Weights of a small GPT-style language model, trained from scratch on English Wikipedia: 9 layers, width 64.
Each number is 128 + 24 x the weight over its row's rms, rounded and kept within 0 to 255. Layers, rows and columns count from 0. Numbers have three digits each. The size before them is the row's rms in percent of the matrix's.

# up: layer 6 MLP up, 192x64, rms 0.15, rows 178-191, columns 0-63
# down: layer 6 MLP down (transposed), 192x64, rms 0.144, rows 178-191, columns 0-63
up178 111:115144129118143104113119126098101070089118107153137108136173109146131134124173070128156149145126121147126170117129102123152137150120104146141156148128126155134163164120077088141123136150176145
down178 113:151134118141122106189119142114139069162081121131102101139095090157108093129128114151139095150131127150129127124115151084115139140108160133145125100151113165148135115108109122168149122129162177
up179 081:139140111121122158152142114155114128115166128094121123104127105099151111133087194138116140078132127144140130178128117142125114138183152134122109125073141097152156139141085147150113106107152096
down179 079:126122085115157117129127153103162139147186134110139103166155171109115118111102111111152119136138142139146091121139076126125128142126095143123174130166110134127141115089104099099094167080123133
up180 107:138080121140169091145114102147107137162127112141147141103142137158145138145143141166139126175132101156142118147158131102096141127116119145106121121108141092085096113108086099179121079140125096
down180 092:156102162102095139144124123140157081086109106102164154103095166156108169120143127129110147145092148123129127148155156152145116110135124105121182084097119108141169135128122123132136117087119153
up181 105:102126144103180141123134128132142155120150064140099101096107153124136139121125159131142094146160131170166164120120100113133145131115147165116099135129088127122137130128126128201126132072128124
down181 103:085113143132125158105103127112144149101109096178119119126128111094162149127122138108172102130130162092142146119114144092105155149115121156135096165101123135148141140135153163189105125097090103
up182 080:075109138064175104124147112162124091176119117162116140121128169122167133122137172105128131130126140148102189138127116115134099139138125114103153123121082130134123101127111096123105128114111110
down182 092:181147121131122152124142125081136151132074165101133140149120097153135103161088114176116128139139095128137155126146194105114116132117125120148135112160163115100128089101153111110139095116135137
up183 090:166152137118156147097155157127117111141103113096151116091117165154147156111142120135121152157073108153155127173109112092139131155151072138095113137134120084138099120092141147123129157110141110
down183 082:136127114093122131180152091135127104159096114108108082147140140120091082116123085127120123135127149122146153129165156170141109130126126100147077132123116118147180128115144154166137173129101114
up184 126:121154096141113141128132122143104089083138112164169114125089103153156128167156133154151135115110136188160117128096110127114137159159099103097145173114155140139162125133152095121142107125120095
down184 086:143147115107153125110152139134116115104083123157103106134157093092119111102104160109125109081124131084129139104147163095129151153119138169142162131087132160169117134151147107115153136182148107
up185 094:111112098124136114142127119164131154130135102114132157118102131132128142194089168109087153100079122146163146124155112090145134150120121106126154116134125178137134105133126082167184139124116131
down185 097:117167127136116135163137089103097112111141100108140146107160102128152123119174156128140108103157109097114127122108153131113125127118109132143122140102121129211167147146145144106125122167113065
up186 099:110090098109152129088174117117154103163136139128153120080139171130133125119130129135095158114174127141161132087129099086149167164159077155137116114114125143118104131151156120151122145123134110
down186 100:132105139141100156176125152167123117118159140122139105115115142127087164079092101132136133089147079088113120142140171094120107112114133182153144154136141115107142151119150113153158094134119129
up187 083:092132127115160148163117124159132133128131167125134126097093147155136135133148124141079144140079183127158152105120112148144089162126129123153162163144133113098168124134120097125128149103114067
down187 087:131125121099135113140171131114059157146145109132161127110133121146148121090127160149105074117152125115110145090147148140136115106098107120132109114106129119151090110134164176151156137094151175
up188 084:110116131128140123124131110116126101155135123098158120118076128113116148113145147112180151100131099138126130124128152103120163095158149097072164161117114136140140154138099119122163152106168059
down188 089:150168106116131088124172113150106119137107094109108113161125142158114098157090107145089093140134108139115133130096182146112094126103127076137126174140151120147103138114174118147135134138145147
up189 122:156172128157133097138102154121127114166150094119156098120087136139120150172146096127104123113100126173132167137128124075121124145153111131128147132096127145115115151115102095177121090133159090
down189 103:103123117161131135134128154131136134137099119102095123113127165088149135173183114107124099166160144098111172144146153115141143094142137105126154127120101091079129130108111139075155143103111099
up190 073:131130111114112134136144142132112094149097114134157119098106115135168151118121091109129117141107151149147163151111145106107108185127098105143147153076153128128098100157121085162147077118170102
down190 108:138133101115122122118135126123120134138101118136115132142135108130142110115115110113124130134117116079120136151115255111122130123132125124119130126123124144159130127133133140134125120141134153
up191 073:170113158076179091153117117116146133121108104100117115091111153143158137145150108093119133095109151145174120171117129108126129097158156111131134120156142168103114137142158123128161154139093147
down191 088:125136094154144145128125154106093161129105157135122139127122126114110113115132140105177116129122126103112137148140240124131146117094091131159124140107079107149121102120135135152109107135158122